From a checkpoint of a small transformer trained on Wikipedia.
Size: 16 layers, width 160, 2 heads of 64, vocabulary 2048, 4.95M parameters.
Each number is 128 + 24 x the weight over its row's rms, rounded and kept within 0 to 255. Layers, rows and columns count from 0. Numbers have three digits each. The size before them is the row's rms in percent of the matrix's.

# up: layer 8 MLP up, 640x160, rms 0.125, rows 51-132, columns 80-159
# down: layer 8 MLP down (transposed), 640x160, rms 0.046, rows 51-131, columns 80-159
up51 119:124152117123142123132164087111151154114138123129111119128125109082092095111165107063116114114142154095132120171071145136124125144120124150122138147147104122115155186138090066178149105165088115105147125098124158144106136149108155121120110112
down51 110:117146119138136105113114151126169130109134156112142126113128084111119135147116067084137149156117143110139107163142105113146112126078146084109091133093145137123136161140085108139123122126108170124117111123138195140162139165108156110110150128
up52 094:152113121127129124119085103142119126120169089139152114118156128089139101109120093070140111136172066119159128179136115119129140108127130166126154095103124116145137157123075107122128102147148161121125147148101103161138129142106108139128113131
down52 094:168093146100144131100128124115134118140135102138075126144147117087111160116147147101168144121167083087080142108134106111177176151108092166135106127115147157152128135121150116110149103194084098118115112118164127077121120153092098115137135137
up53 096:134133175118132093103106177125099109164132187170119088161119120093139113076161133138130141129094137134148131102147132136112138097160145131098142107153099128062128126097147108134114113068130153115146144156142095133150142113105160129148153080
down53 084:137089126145120136122132081130144098129186159098142174097123157105172103116122118144140119114137117158103126131139107129068113133116117115137128132129177149153112173147124117127142104067152189126095147081131150132126157111134121092160178115
up54 099:154107137112106120116130184142136124137169166172144159140162110132119108151090157164160102105138077181105105101143139111113124145149116094161159124199086138160175118141120132135138126115104120145130135118151160148120135141134115153140132100
down54 090:121134131126104132149156141150051131117111117133124143105087123114103157141110146129149147136133132095151136131136099157133140148134114170116178086081121133121138127124154186197120124140162106162152130154137127155118111104134087116151126079
up55 100:095140124134107139108135105161095136119119103148133148134148104134108103140092176168111043102126150177107153111068160133069132117130150083165111149118109152190172139127143140117139130102119166076090119138129154130123137126141154172121144133
down55 102:127136162133137125140134113133132108126167151120155142130124127176135142133108125090124146087180131095131150120126105110118165136201184154117129119099143099131108125137108107146174170200117154129136176137112082151110111136110154113108131124
up56 100:138088124128135100115111130119140135108122157128160139157144111129130098143114140104150153091140188150119054136134160076138094112120119073132103155138108143105110135150138137151159151121155153122119103144136133106153121113166078141120112150
down56 101:103112116141113117145088106163126086112121184108129131139101116109076161127105161125092161112174127166155118127107128150160126168130122157120115105101119120115089176111171102095151136113187155156124141089120125118130094151125177132138128130
up57 104:124126128139170082105130120148124149121085128141120086152104105159100155166139134151131143130121159133136122118113098171109159135113110108166175101123131137148151119127129124130158174154110115155165125105136147155182113121112083139153114190
down57 104:092102166104104112137128131105114136148129131084202140121170106141152112157157120127167141140116112155142163108136140118134136122182129129109174133135108140149114110124122125116154128150132113084094142117099166131146144112135122129122150115
up58 100:130169123199143116137162103130129105123115151122111102120143174126137136149124164118150173088144130132094114112129120063140124081152140074135130114121106127119118102124163113145105083106144127096143148104120115139153143109096118147148137121
down58 108:100144113099144083085143151129111137154139122179111130175126147119150108149094094104098130126146149144096127098086140139118142132107125101153151134114125119139132085107093170121099200129123143130127122111124133139107134116134148130133082145
up59 105:092083155165146158141126114106089148149146109148146154087116125159158138080143157208120138164112115101116115157122136150142139117110152113108138157139118141101125148102159119130115095076144095119110129135172118103131140133157112156104090099
down59 109:126116124097079126126117119110179134157143131101106108132156184128138125118131126100134144165100124112131156123112127138129093147104082168102151120073127143111140117095127145119110100103156155139131117130167118114105137113155136114120099080
up60 100:127105122153073109123137117139140122112138134125161135153157117161164113124129116107122105128149155141140133100134093126170157104171128134125176141124088062144131125096141133133130137094108138100188111122131153115193148135163142136151143199
down60 099:109170124113126124134129122147160120104148114149141137128155136138141163157141146114154137140127128109166120159100083112109117130170160156131143121117136074126120181105105096119081143097147137105143122113098139147154142181138122114151118142
up61 104:110135136136125119141117124129143070097133167149140160095173106111101092106119163115113132164133101111045123106138139136119119174121117128103142154123137119135120183160132166139142151151091113103147149106076103148130123148148099118121083128
down61 110:190157155071125138080106111095130095131096121179117164130131147156067118154124126121118137144138099122162133112131138144149147140104125130117144112135081151135098134119166118162160124121112145127119103178151089131131146116135124108144146136
up62 111:107129110134113143119174137121142120103220113122117143110098133104101112142165121100119151160161123121150099138098111159161114126110148095157095159144103174143122134133141124128130141098087102105109119077128116122124134102127115122155164106
down62 115:111100154160113113118164077158129156102099106164139147132117117152166115134101177136156139137124145131089142125137133108132127119127132132092166140114121108166115149138115074093117156144154136124126128153102150158129116141120141167154091139
up63 098:117157151167127126139110166173137155156096128141145144129145151104160082103111113104145128106135140120138111118121143104143089141124112165110120132112123153111123114121103175105129127117137121149132102116148115116159099129124115131126087145
down63 108:064122123134128122112151099126169143138103167109158179136144102145100161150128108117140111093087118169110185126101143128093187119137117122140140116170133103114101139157100139121118114141148099117133109143139131092100141154142115107126095095
up64 094:144124115089108128166115147112150130152126163109126158129152138117145141118129099097127155092110093152115126126111130103153135079084111118183124122129138113150178127114112159122122141139100137134101118136107161176148155119154144144078098150
down64 089:160084118097138103157122106169087070118143144083099088107109123161111146138152143154149129126154114106171128103175152133120072112120135110095157138100143148137118138123159162137159170147130074148116114142150139157079122151105128141097117155
up65 097:130135108152127119162145166130157139084122129096159097145124140118149163130106156117101131168129121142126109131127150143101108205116135101151132167102133118153140157153107091101118136128151125143098119133135157103163091142190105093144133206
down65 090:124148105114122161140108130110133146114138128113100100129100111163131133144117114155158121127107138127147148196116085154121106161151128126078109149100090091143160107140106152119121123168134134149136084158069092112109136144121126132172123117
up66 095:089133126130122063129122151088116157168082094123111109149166145149139146135129113113113149125149128180143160161118117106116148132110118078103118117131155156111136153104082123160137102135064089119102130126139095125147116136105135138148125134
down66 099:122133159131136120120125113114185153151110119192129137118080123136130129162144134105086111120123111132141118147154144112110124152112137097157112151151105120168149136119098081060109175148116171132092116105130147154112123163147117131163150161
up67 112:153119137136103105139121159141106086128141109136106155103124109118143118157144119167095152122101120125104123135136097166121145080167149110136125151120087140122115160149148153147111143133142103131168130080131155160144165092114094144148137147
down67 112:172138134116125153137084107137069154089148109133095125135135129149116114164138124142149127100103138151147146143098081156137088095149137112112121116131111091161108153131077169091127148102158071114134145131117124140134115151173133140119127153
up68 107:093083115135098114157128132112113108146082142135139124124132135119118166115125101133146135113134116118096117154092116183111114123137163111155161174163105108117160127139140145151149145120109149132140126152150102136157157132146128162115120145
down68 113:123150160136143103100129108100107109125164161125155106167097122137088137116150160122118175116122101207132157122120134162142123151141117089124157129133143147135137130119116119115121109160123100138132127144164103152158174115156122156140117119
up69 099:132150112110137108139160121095107098165142108193160126103102136138187152111108124130163147096078140140150139119124117124148140116157120134136143127140103133107148150146165125121160179146162103118111167121085130145114157144087133095165143155
down69 092:134127148095062103112104121131121161095111093093094135147140150091080159123172103120127124135142170101181117160146132163142132127137123112116091120089144148126118157111116132135148163160103109089140086146131130096132145118105116108108076122
up70 087:162161129135170080137157156139119125175114114109146095104127123113112121143162138101126156103083089108117141124107152193135124124135151105149172101117106117141097139104203073129131130148112139145113130095094141087098123141077121064160121115
down70 086:117125164181116140107100129135162116112132108117083103115160127148136130110132125139092089127124140182147090135105151146125123126111182111102167122140169115124168144129167132136126131115067107090148115149103093128146147148117112134097113150
up71 093:110084105128123090134120099127133147186137141136155107161119123122144153072135139117120123135143111100171130106126098084133090139157110131124179092129141128124103074115130128101144117164146173141110184167136090153111147119134131096131079159
down71 096:061156187145145136147127151126125120128112177110123167147136137155121112125136131111114144078120120131072128149089099111123137109132140118118112124124119125152125147097098112136182158129101140142154113100114116106150113146119085145125144144
up72 109:063137166146101115120130157137112121120134090129148083077114130200185113105114129158112108177100133159094132157080105134125127131135146124140150140119128130145106105131097126149130126122151134071109117157155108156111109122139130164123137072
down72 101:074150129168115119154108133119128125123114106124157154159145115096105134148139092133111140143090123108087145121115110136101081157102125147110096129082192139141107106125106164148150154136138122096136109128138105122161128146135078176153167144
up73 093:152146116070152118154143169147129121131139155156120121170149087110154119135165119121102130066153120114148097162114097130131091105149137085139119108078125115123155113121133127112155160117148068113135109133126118123132166131111155115141165131
down73 089:158090120131170154123136126110125128143112100152126089093145141150129184104138156130130115172160130140105119139124146124126129156123131098150145125176145097116101132165092161152103102120122102069157137066085124125131093155126096131115088145
up74 102:125139101142126088100127098133136111132136143119161140118169122096156111141144136097135101077131136136140143151118126139125099108156128116139139170178115120124138121134142166121131120159118149127130110105187078138111132115122102142165156159
down74 107:123088120104109172153149178132088138110147093129162113082129128113119120125129155119139116116127112133136086126150116133158114148135107091135132108141151084119124093128136100110088134124106136132137138172110147163130133132112160136107104116
up75 099:153129116099143126167096138166128128112129116136130132131107089083149086155161105145137129137121121067130105097145104157096133144193155169111149141118146127122122167106110125141128133122089142150126138115127140140161150132166150166149128133
down75 101:110128141121107083151116130138127108109099114183145152143113148137128118130111125079123171164108118129115103141119131073159101125120201170145116103137138150123105078098118166121144143142151112135112161097164157138091127115108113128096175146
up76 101:140108123107140075134113133103101136099140154178159107109162127150136147178147139042106094096072137158112134173154140116105123110115122152156128125107154129131144092147088109137115126166159146109077098096121093150133119134116128122149141124
down76 103:157152076145137059124118114145126089108125151116138120117114141133130133114113104167148103145136141131134150085164153141123093142138124124126109132155120161125160126078123120143157132111082134119118138110143119098159138153125114161118130164
up77 101:121144130112110134132133096117130129134103118108133083126151104169160111109117162143084126168113157144120119163102141134109099128150153121142139107139137150115157102125114141100154113137155175138133102100128158086144128117139141158105146120
down77 100:094113099128173137141079094163159130108117106128102090148111173150097169137135136122095120157093114132107102109117104072135133136150095148162114143130149135126150127123140184135135136135122073137161171091145117122127129109095113165148136111
up78 096:122138139152109115091147156175126149149107129116126130123104102126132125103124164162139133117102131141116115142100159127125097156095135143111143166148093100092169114101139128147085074142137130173103137118110107139096111101151161150105119105
down78 091:170141159119182121145103076088139133131129099151137126142092141118094099119135139130141138148118094128135123130161104121124145091133093115081132107124164108170089144091122137152153122136115123186118105151110185154121159159151097130153125102
up79 104:095139133118126134120137130140115170148123111157089132174148082146106133150121123158148175139123115168134123125133116124146102139092137118109147068112063132139163105153110101114179133119129106136165095103116140139122153138147106122176146095
down79 105:125093114156120091106180131128170130142121135165128161140117105132141132134101145129149132147133119082124155145136126144114129144077110172169150136080112153152099181158131127127108140152141188125141136123109135148105144161147115121116114112
up80 098:138160162119129120116146112166079145123113116124113140159185085077138107111131142125129144106114156110154157162091146121152133108084134147116099147127133168088083101103137094140077092133163164149115166145122125096136118123139106076088107100
down80 105:136130159151145166126088158139091101139161134128102167099093125086127119117094105128137126160150116158146116138166190107141082145137148118137102137134100137167117165097107124160147136140112107123146138104136111122144113185130103114139143094
up81 108:131124164133143118136128132117113122092131132156127129157149142101114150144154160100095123149136146160078079156138151110085161162165098135109077111134162114132126173160141092104133108153088090115136175119133129156113114113113102143132111119
down81 106:160114116144141101116132133140126095157128146121103127132125108143072148134113119148101126136128102135121130141126149089149158128135130097126133134122121159117127097109105134132059150125122123114130123111112119124113144140113167101177177141
up82 112:068112095128137111178098125110148131131126157138109146122139141130138134136127096144065160164141080090152162159146061085140101109152106129114117126141141102140111149129103137115167125149147071134148143136110134104187124159108097130147093095
down82 116:120081134150097102158130137100112147135126119111112133122156113076103090119179146147081089138130154096122129162152132150134079128123088149110116138137144143117128143102128148145140150095103119105120128137105153145165118119105135129080127135
up83 104:165093150124130120132115150161113161131151110108118142128145115151166095110144140105102146105147114099110125169125112091102121085116150136170125114130125112117108159206096125126154093151088130078147099120096164138109124136154087142135136095
down83 096:155155128103094140107153135166109088094144187166156145149138146096136163087102098110122109160149153130158108179132087181143122163090124125094132145104117117156116126121159099148091163138115134151143113144138129106090132101142124111129131137
up84 091:126134169136125146124143107136115103137167174130135113163135147144116145108140124084133159124108146160117145127140165108135107116178118144130118105133138185139078099076102101116140129189153120138143125128144083106093120133142103105168115135
down84 088:111141077113108118088129134118148117138132125159140142118107141140120089129115132146136127100145078121163142092149133144157107178123148123142077114133120083157142140170128187160172127082148129105113144117126177105149126154139119173125120140
up85 098:141130128154082106125116126122122121128129105134148132091117157163132107117105151121131144146108127075166136127149113154096096097177155118175111129112096100144132111144123127109141107106167131109152145145153144158122108111128132155159107108
down85 096:090133105128191152145078094127156099113094129138099114146116085145147104114125162140132176133133157105143146127109129150132173128084121123161119128150116117111135092111114119120136109195147109141138126129109119172114151163134134107137150158
up86 107:158104133158113081138120138138101162159128124109076126114141117141156105119121151086174133135187134091146124180101122112145066086142137157105169109126151073149130112148074112116116139129134146145126139143124121119115121116116160123106148120
down86 099:119153150124166144102135190173140109111153077113102138122131149117161113145145129139085105159123145128108111181134141168093114120118114125087118155190118151116115104153126118113132124120110096094096118164114124136134143162077142113131139134
up87 098:158132092148115166109139111134115117123136128121104123131145151165134120138173117182123130096140162143117143140118119129106165135120135128161155077111059098128111125144125113090136117187167141118148165132107136122166082131092138148172161093
down87 091:143144164093161129096136151151153134168140096150131139139115136103151114117137165113161123139137124131133126116121175099134103142165120115171144132095123187119116130131102156140073132100144103104093128134191137126109125088159130129124133124
up88 082:117137098104142137127067068134116140159125131140089101127120145121149099117116137157121144096133091110137159133073130118116115146125172096141077141148162192099120114087104148163148104180099153092134089110108080162109119128111147101129105148
down88 091:145092160124103142138157152155148155109135142090112118174133126174107099205129083129115124143133134161125069172137146132114168156135140110089138133117125116189154140127093097112119122092128111172135103123127146121155152145088139143106098075
up89 096:109135169106126123139099140129100089105125129134109136114146111170134116144121077081154119093072092135152161133171134113143120098112127149120100135114112133160070104124104164120127102168096098107162146117134129100114132132095126153161137120
down89 098:130136099126119154164150091136139162106139118193144161125132097134117145134105138132133092114144149116119126119095117174094103135160107122160108113106124127101158110084127115124081102094154156087079106121147140173132149106116176138133092175
up90 100:119141131111150101116146145150156110174123136131160138092129123120162120142163147133146099135114150116117126147141149126160096108104199119146118104110116093118106131104102086167176117110127124122118134138115115113118155135070108147123128151
down90 097:125157117149085146148136109092145168146123146140136125122095133134138131087071117118133155153139115135119119118109123109175138129121091173122114129148133089141110131120161149120082098113169138105079134121116088145129129137152162124093092118
up91 091:071156102119072113125149132142126153117066151151149123140143121120121146112095089129124166108142095119090123150098105115099109102103147124120115151101102131167122117147142139095135130108171136091139129161117120135176150175135162151088152117
down91 085:149069095149138140153096121062156086126169159158109133157122100124103155138153174128115122138145142112081131132142153111124157100108113126134107140134125116125121167119073140140171123162111111157120144116155132161161151112160134115133153125
up92 101:093136114133109111119150155122098120136110105121153128080136097102131191126125164108106181158127095096110128156166103122085135081128135129136115125139136104122148128122090138147136101144126109123131126139162157157105162132116135150122122147
down92 101:091144091129114170121097153140162153126115102115132114122113144156146116115102150182129183128083119089136102085146143124086103157117116134097124175096151128099096167108136116124119137133134117107113136136124163163149137125149112157115115123
up93 088:124132131101122122145108085112125139123100115148159139138085110106133135137148107112090140123162144130179146092117126139156146144123129118131147123120101159134132124096126146143124124171067138142149118173148097135143147131131105144138102142
down93 080:113122106100102121181186165149153145114154148150142098127111109154141097134086115148146126154129040121137118135108128101082102132123142156157141145098188141139116110198114119113094133127131139108101129084103163159141124103131137131154116129
up94 101:101145147116133166149134153120124158152117169141121150147139065141135126142125112133143147120116121123121124097089101086125111138115153116140097130095097089170131103136086137122128136103084110119178133133105132118185141118143124146138145115
down94 094:159145132099123144157101147138125140147162148112084132122095143124188135182116126093171069105117137098137119144167147127136126087099119140105168086090091163114110106171153128144134184155137136108114102093147108155117123161148117105106157102
up95 091:121104118163112145184124106108156069106106099099144075116140155111155134095108141136116128106161102136107123124120118133135134147175134096133100133118096128125116146130113170166142133118118140134124114111149179124128169123105124075145122063
down95 098:146141130147084115057123144145103160133128137124114134134142119130126183142119119083104112187101177119133144125102153104163159088108109122112145141152162145139108158160093081112126151115098126142093117147146153129111111132163134126140114132
up96 099:103124149128149104146141153124137124121127087107134109102151102080102125078119148139122134152146073130173115120111127147108131120107156116113100128120125106128131127137185153119128158125130067147126139153098123117131091121105107106133105153
down96 107:143145128141143151129127121125128131149157119162122122180116182109162147096106155108114093075133151132096109127130162136142118093133137123140183108118095134120091095131081081076098139166164174128150153103163135122111125123146142133096162154
up97 095:131118141129151138133149146118118103155151104138134149127117116103146098127139137119123123084143112097125137124096136152145106153127144126128118162113113151078127102130122146149118113077071160100140144138167094161086146127110140101105159135
down97 092:115143146135128108146149080105156133083138144152134136157106139100125104125134159125116112127142187156142118146155085101114141106121135097120165151162145108156143146118145144082139101140201103158125092156114108108126139159123096078150148089
up98 096:121145186113141150126137107100081137149152140121100146135085119109102112110134106142107141116166134134130120120125144135097123129117097138158108123150120127138088169126127135161148120129109131162106095143135112132102140104116134167147133134
down98 101:130124144099155126098145103150108124118126128149101078165138137177161117163119132157112105141165120135150169111135143121145107070138124164147139095121153124071118145115132176127127108118163158132155129118135123105126090092113073079088123144
up99 105:154102173143158100132165179164126127082128138170150099120155128086111145119188111122135124116113119120139168124108161135138093114118122124100137090148153128113130107132117127159107148157184144106126131095117111094158137144126146128084154122
down99 114:184103128107117105099124091098118164112117145148090148140087088114105168162118138114112153128139149087125159111106155115161123137171118167113134140165140121103145139151104142099135133113146132114078155122119145120134096140127140135128143112
up100 121:121158110108074081133163095122133189138171135140109119133121123154165142111120113149107083136133113151110085123141121147101102146162094114086116143095115118123142144146118088113124120116101128088086119117113148139121112147078145095099148127
down100 114:120115158098096127127156093119149132114109123109131091111144093117161119119112119128115095114156136144130100094182136166115180139157092146077141115073113152096109147153136120142096114109114141128095121139166144102167135155059158145161167111
up101 103:130148156167094100096119134111180116139080153134147168133113088102152136105111130152121137145141161097117133122155110125137071143100119126137126120120088120159088134149120113140131115156148167150109131122105131144103119149121137167098133143
down101 101:131111115146107132159134105118139134136164139180129153126147149145162144065144123139136108136182159147140115134137134121098084144131104117135125125103120056121160167089143095158166148100129114149159137119088114117141133137142116155140149137
up102 107:097126112134117115117156114121137142127158151101146105139117128126096128099139102111112112132108133098106149122104118159068131174111145122110098106154090105121078149159118143145126121146079091165128090114106112120082111120140176111110152143
down102 097:118130151153137122113160127100160108120169129096130130134130135173103148142115092116135150141102104164089091092112128138139171145130114141117121068135155118121131146097108174104088127110156156123104130131131105118129104136095132102107107144
up103 109:158128140130129157125097076119124101123096127133146129128121120093163117115127160159110144101127160150142133144090086124139144154121090080140130091159113113126082124154118115096123127132133100147127118118165108153107189147152160093147156102
down103 124:123125143119122166122155129136112093119128169121134141111192169112167090130129082148116121094164097115082078124127112122178162143123145142110179112095082133131147141103158143113116128098121141121161154118125113138095132153113121138093123153
up104 103:128141125135122118165125097142160145108132174098130133124150118130132130101144105092126157113135107130101081157153117167126120122139087133118124089133143136180097171123119122125126154105141106153157186180102164116108115147158100108104119131
down104 106:164146115136125121149126105140163118130110115134126109103118142180156120128139125107113114122107130099114174139138137154163135130127111146104129131136142132104151084115101091100160082117105166151087112105141142139095147096092175103127128120
up105 094:098104098141104126132146117112179131116098147110156133130125105140133132131129115127117136125120104104156123143126129130060129180136144116160159131125096131153141112158113158108113133121111169092147089125108104081153121099142117147126106208
down105 091:087135119138114145138122112074146138122122146103135157165124147109100115125096115103106104155120111145143153089155121135111152143117099140129157107142068105148125132078125146123116080200122121106131141128132135137105181097133150126191121118
up106 098:172126132109106164146145111111160137096120147158144112124169155161159103121138129134128130096175140115156150101140110137137120139148112086129116110102118085117126172104115106110082120110126126118083139109151140124101129109135101134140156142
down106 095:142110108154142145128080149129124145133121122116081152128123121101078175155143122105169144143086168098146156126154128125111139120111119118095068159148117145163126104130102179096123153166087098120110146133121131143138129117104136139114060149
up107 111:095125162143162123158123136142140142078131122121106130143093137126099087118175139129089130106118139121159090127158128094130159111122108148133113115103110137159123144124095119078127172097118129139123172111104127123126131081125167118171125129
down107 108:125145113149105142135124138152135110182127123171126122143126119150102155096112177168061089108096139158114107166151130139091138147103113123121149149089126105162152113115111136145115135172118064090137148156105153105114156121149119105127111117
up108 102:135129151103127142102114149135110153126094159122171093125149101115145101129106157113085118115093120135098102134120142139168157099132110152147123107121150110122124152109119101143198136121127140042138090103152099133158116153149105116091101167
down108 099:140099112099094137123125144125105130063112124119117167111144115152177110105105086115144098131107172146083138138094119136166140153125130128130158113141083084115128141153170155118144134102180134112112130064136159143162102154132156112093143110
up109 099:113140098156112095103138139120126113112133135149124067167109089107121138126145142083091131108099140139114115100112130113133160112148158123092084122128118152103132150143145139122122109105122161146159130156114146145163151152178121114089122161
down109 102:140178120116133128128085098079148125125165119101122135159143108170107155154126116136119108116105125123117109120130162144160144148166116114135156156091117151146143149154123137108109079069119161181098135152158131134130150096182116118111097117
up110 105:172091133111107111145130166129110150108162141149117119122142136136158113105116171126137110158103165106118098080114117136093153093103094174134147145165146110075107138136119131109172129107145072129144113130141123121161083110172113115139112132
down110 100:116103119134137121125150126130143150154149102110151100107143129080152097138099096073154087144105158121106134131073143135163086123123141177106119110147171133114104098122102124113112141129148134111116130146126123120104168084153171123134141105
up111 105:113114167104096122114122114104116117113092089123086119124129137112125113123121127123149138134122095122154120132149130103143084131139130109136125158147121103139133131120150093171145120099090106158106131079105116117119130095062112093135180157
down111 106:061139134111116094089118118108135153142079148158066136097072144153124129138132089150158101184099161143131146131136150142111130143101124128119150123153135118132109107111135120159127155155103135109189141158153111115116123150134136124076088143
up112 106:100174094144129125123121101125128120144135141101140156120121165130160108117139159137098127132166104161127090116127104139136144102134139078125153128157131148147145177183159094128107138112116145101118130128142092157136130163126134153118165127
down112 113:131111136130142131157126135157087118132158131168101155164128130116127114142175111149084141132109125183143157096156148123096125119156093114097102151191156143141113102127107117113104134117085149124103159134100137136091146126114144151121135140
up113 093:107149163106141122100180140098129089114137086130153159102131114118114102140130145086097151125117175143144141153125134120125103056115119152095137146128106146138116168130126130054128147121157141121109158128100102100143125120138150126147164152
down113 097:139139098155124122090131150124148155104161131093117133169169128107159114118137117152116126145152167156155132122107135118115138107119094124141132108123069150093114194072142145146133088146145127151164186134136131139140119143118137118098125162
up114 096:119114203108132132130108129191113123117166185103146132123104126112130105136143128101130120096080110128096121131087119113142132162096129097139106085086119134119106157124106144130122133119141142144141092138160100145152118138135137123127184143
down114 095:156150125155148133116129135111142172130120132167148158134150087143088156112128123145165121145159099118118132115136165148113136147111076126150095123089109091147148168176117074151135129158124133128106122118099135110137150081147134174116133167
up115 092:107178135152078085148120115112102111102069114126169095108151144150142132131093034197152143134152071144162138122110103123159131127153132145101133149134124094153132129107142125075130100113177137131125149142116126135134124115132134154111113149
down115 082:122103080093112132127181111116100127123155150134117148139134155079098135126188141137134123168155163113115145157093115143109129153146138173128121149091134098082076140193109099158150113127105121134127125132114128130120134148130124142136142088
up116 098:112126131114153148115157160135113126137114103117136112154112116165140079085118118157136140105084145139076134151082097109134117137160141138149154112074112088100122144154091101122092149138116125139128101084140097120127109121101145151122115104
down116 102:105154117123122152143115110102140193110122142070155111069102141139118125137123160102133109127110090090180103145140162158148088101140155164122117111178105116091136117165171105097114107134146129141142108098121112105160113142169161100109180128
up117 096:056141118142115169117144119108131078124109158142142151114158168121096150111150157093147116088118138179123141110165121104170124120157127138094169079080120118086120125131115114135132107124143150089175126124067109131129134124113168148146116132
down117 094:107132106095132146094132184123141138172142155098114152113138126169081123087132126120104113134138101127109112156126144100080116151134118104111130156095140101128098121099125130150088126136137095168139126114136125114118136125150119098110135150
up118 090:091124166144123148162141156123151117155112099108079119113117114118129147170149124143140121120102124160119088168148134145115137148103105164111113106112129110142156153143089148162124135066127156084092154115097148135174154140147157134097193094
down118 091:137145073139171145112126103160094108157165151162115141094135193136132111106130090127072106128117112108146135110102132139144123151114141111125104151136098155117105073133158119140132117167113104113137140131159097106081119140139167150135119124
up119 097:168121135142097135111145127151108148104128139104157150172108113096117176096162152122083122142108117161079140106123127144116131120106113125127167089129141162126126126100142126125106117080093117140147106153153108171143150115089100120157125167
down119 093:102107159117095142115139126081137167166129106147158130109093139079131133143153148149142138154107102107104121140100110140131106118139075148142148120184121125116137123149129084127137083120165094094107107173135117117107153119107130107084098161
up120 109:092105157123105145172120106168107118099131113113101117112130104094131117095124113147107137144140125191138114113102109124163095123119125115118106167131131125131128158128139155158121124150137112161123155132161138123130117124076103133103117158
down120 112:070120140149121096137120116140124162164110163113161145090165094112114135122124124157170161145108183102112123106135138141091087100131170155142143101138133123103147104161183134124127117110134129153142135122105124110149133170134112134105126125
up121 098:103092133114114133135137095157167120121100128096091138154139119109140122125140133093099147135155144121099111132137139072137146095128115168125135105162131125138130101129099140119151128110112145098151127090093115113083134138149112155138143154
down121 089:129125101148111119145120102150187120112139099135101137126110108176098157108146118130121105113094143116152135160174157132098138082130168136105160147172143141100087161105117115097102146137132114146119136160139108119151108124135155120113163109
up122 099:129121158151113183155188133162073116165097137124082144129119122127076144112131105134151155116162112132123165112102121129107156130149108137110113107120127108105111118125110112150130128114127125109159114111149093121130135133106097139125125130
down122 109:115098126118131137134118094103086127152111153093051139162165104146132165120140067126126116152135150103143141144147137156145155083113091120148136115135144140125124134097125108118167142181146120167116100140109145118127125120077100101118135121
up123 099:119142143076107130127170120118135142166104137099157113153102088123110105109108132129133140103152149119145113167087099141114076109079144119119129103090104127146130157144124146105150122063129115151135101127175093110154143132094131131132127108
down123 094:141123127143124142094133116136155093152114149108124127123112126140131111081140131105164129105145073134100115119153135199083170145133117111123139149137123124130108149134144115147084113162115167111103164099126146177138119130096147141111115164
up124 102:175170136126100158134140164173130102068199073104120135104166122131158114113161114108116147152100091147151118134110136073104132135121152139136126113138109175106117155121161092143107134118133150107093120125115140113116124104153183211146109130
down124 099:115123146126134112135142096141066149109105136123147135104125141174138110136130115117147141146149124134143080067145127135170125131127146138076167135158106140135136165166143125116125126080144152127125138119104137128136132119077117136067128154
up125 099:161125135137133140140101065168115146121145147143146101132113119092163155153129153207123145147133110116111125145129098141113140148116126126076113110091190121136128137146099128091121109157133125089095102122130112121156110100113155157109140101
down125 099:113079136111154086089114138145157133133100086136107110131145111171113119174087118098110106145143138120089124147170132104139100124139106124117108078122091176125129126087158137163083121117098139124134165113115069138157136114139140118144108140
up126 098:141131111100088132097121134125101122120124120127139150127152050154177128143127113075141137122100096126148098074156141130123113125139135135103140141117145164135132110168127107138126121132122136136182183148154132169130172162132164158096105141
down126 100:088159162168115124124111108107144096097135150158155138162109110139094100082095143162115141168107122124117141133140094126171130137142098126126156154127157141145159124123156116086144123126136139132095093154098096105117163122107145107104134100
up127 101:123123170126103102130127131089136132144106155128143129120151118122148148150106122107168156140157105113122119129083151166168073145162108102140104153097115123084119120138088099082112110131139139144108138105164151133092111135166165114163092140
down127 096:122174131127095144095148120101098140128103192126130160103105110101083145147118129137108123109125158103146144075094121091093130180123084120119106129140135128101082131114171177189112108162153154095143143139172138146102127093130133109088157120
up128 102:091143139075112115136144127115125108144109128134152171132160171144129121124150153100109150136116106150136114135112144128153118122133177147131115084153157096140099135124128135099140142068125111106122137169149099084107131114128170107108117111
down128 096:126179095156146158099127141137138137101092162141089073152136143102176141134121121137140127128128131127104099148168146164112110124143066129110101136137109188148118130118140107159122126104122087158167137116145174138113122117143155122118134157
up129 096:175094108144073122131123130105149150115112098149135138144178127119158114112163132119110141125100089135174168130085110126114078144138104105117131121184143133104150119107138128161137120083085155129082152121132131123119136116149082138204129131
down129 097:113109158103166110136144158149101171141111171151118107123092109128125139098166131094148110089145157150138127118118079183099138092142111169112150131155119107126111123119128141113155133130109121134130122127138150171094091180112127148120124162
up130 110:126101101140130105121148131148128092161133162120118140152179153099124160106177128167095144140143080102092151105112133110134061135151120123147141130129149114100113119134151109092120144114135093107125154112093140118124096162123126168134110095
down130 105:102147144117148143107119172073133167166107111128108161132068111157128112120172116086122120110107124187096127110135121141106138144158082107121098155111117116140126144077142168155109145152098120128204124137125106138172105136118128142175150140
up131 102:139164137137131083133099111143116138164163135120135126142136122125127137104116100115152100124089112159088160134120173120178115108176138130144155116145116125117144118149123108109110097110155103111093068102119108174152144103101112083136134096
down131 101:117145110129089133091129145096124138132141135142092138111115131109116145081133140098108140172117150148124112153099090080145126139155110129138158117109115097084109136115145086102127182070107155121135127140123106114089111108146106107121089135
up132 097:122118153067092088127119115115111113125127140111134133119166132104091153130111106152151140142082120121145172122126155161082141110141141130142123150148165161126135146167117119114119138142133107122122164136153097135137131131109108141150121145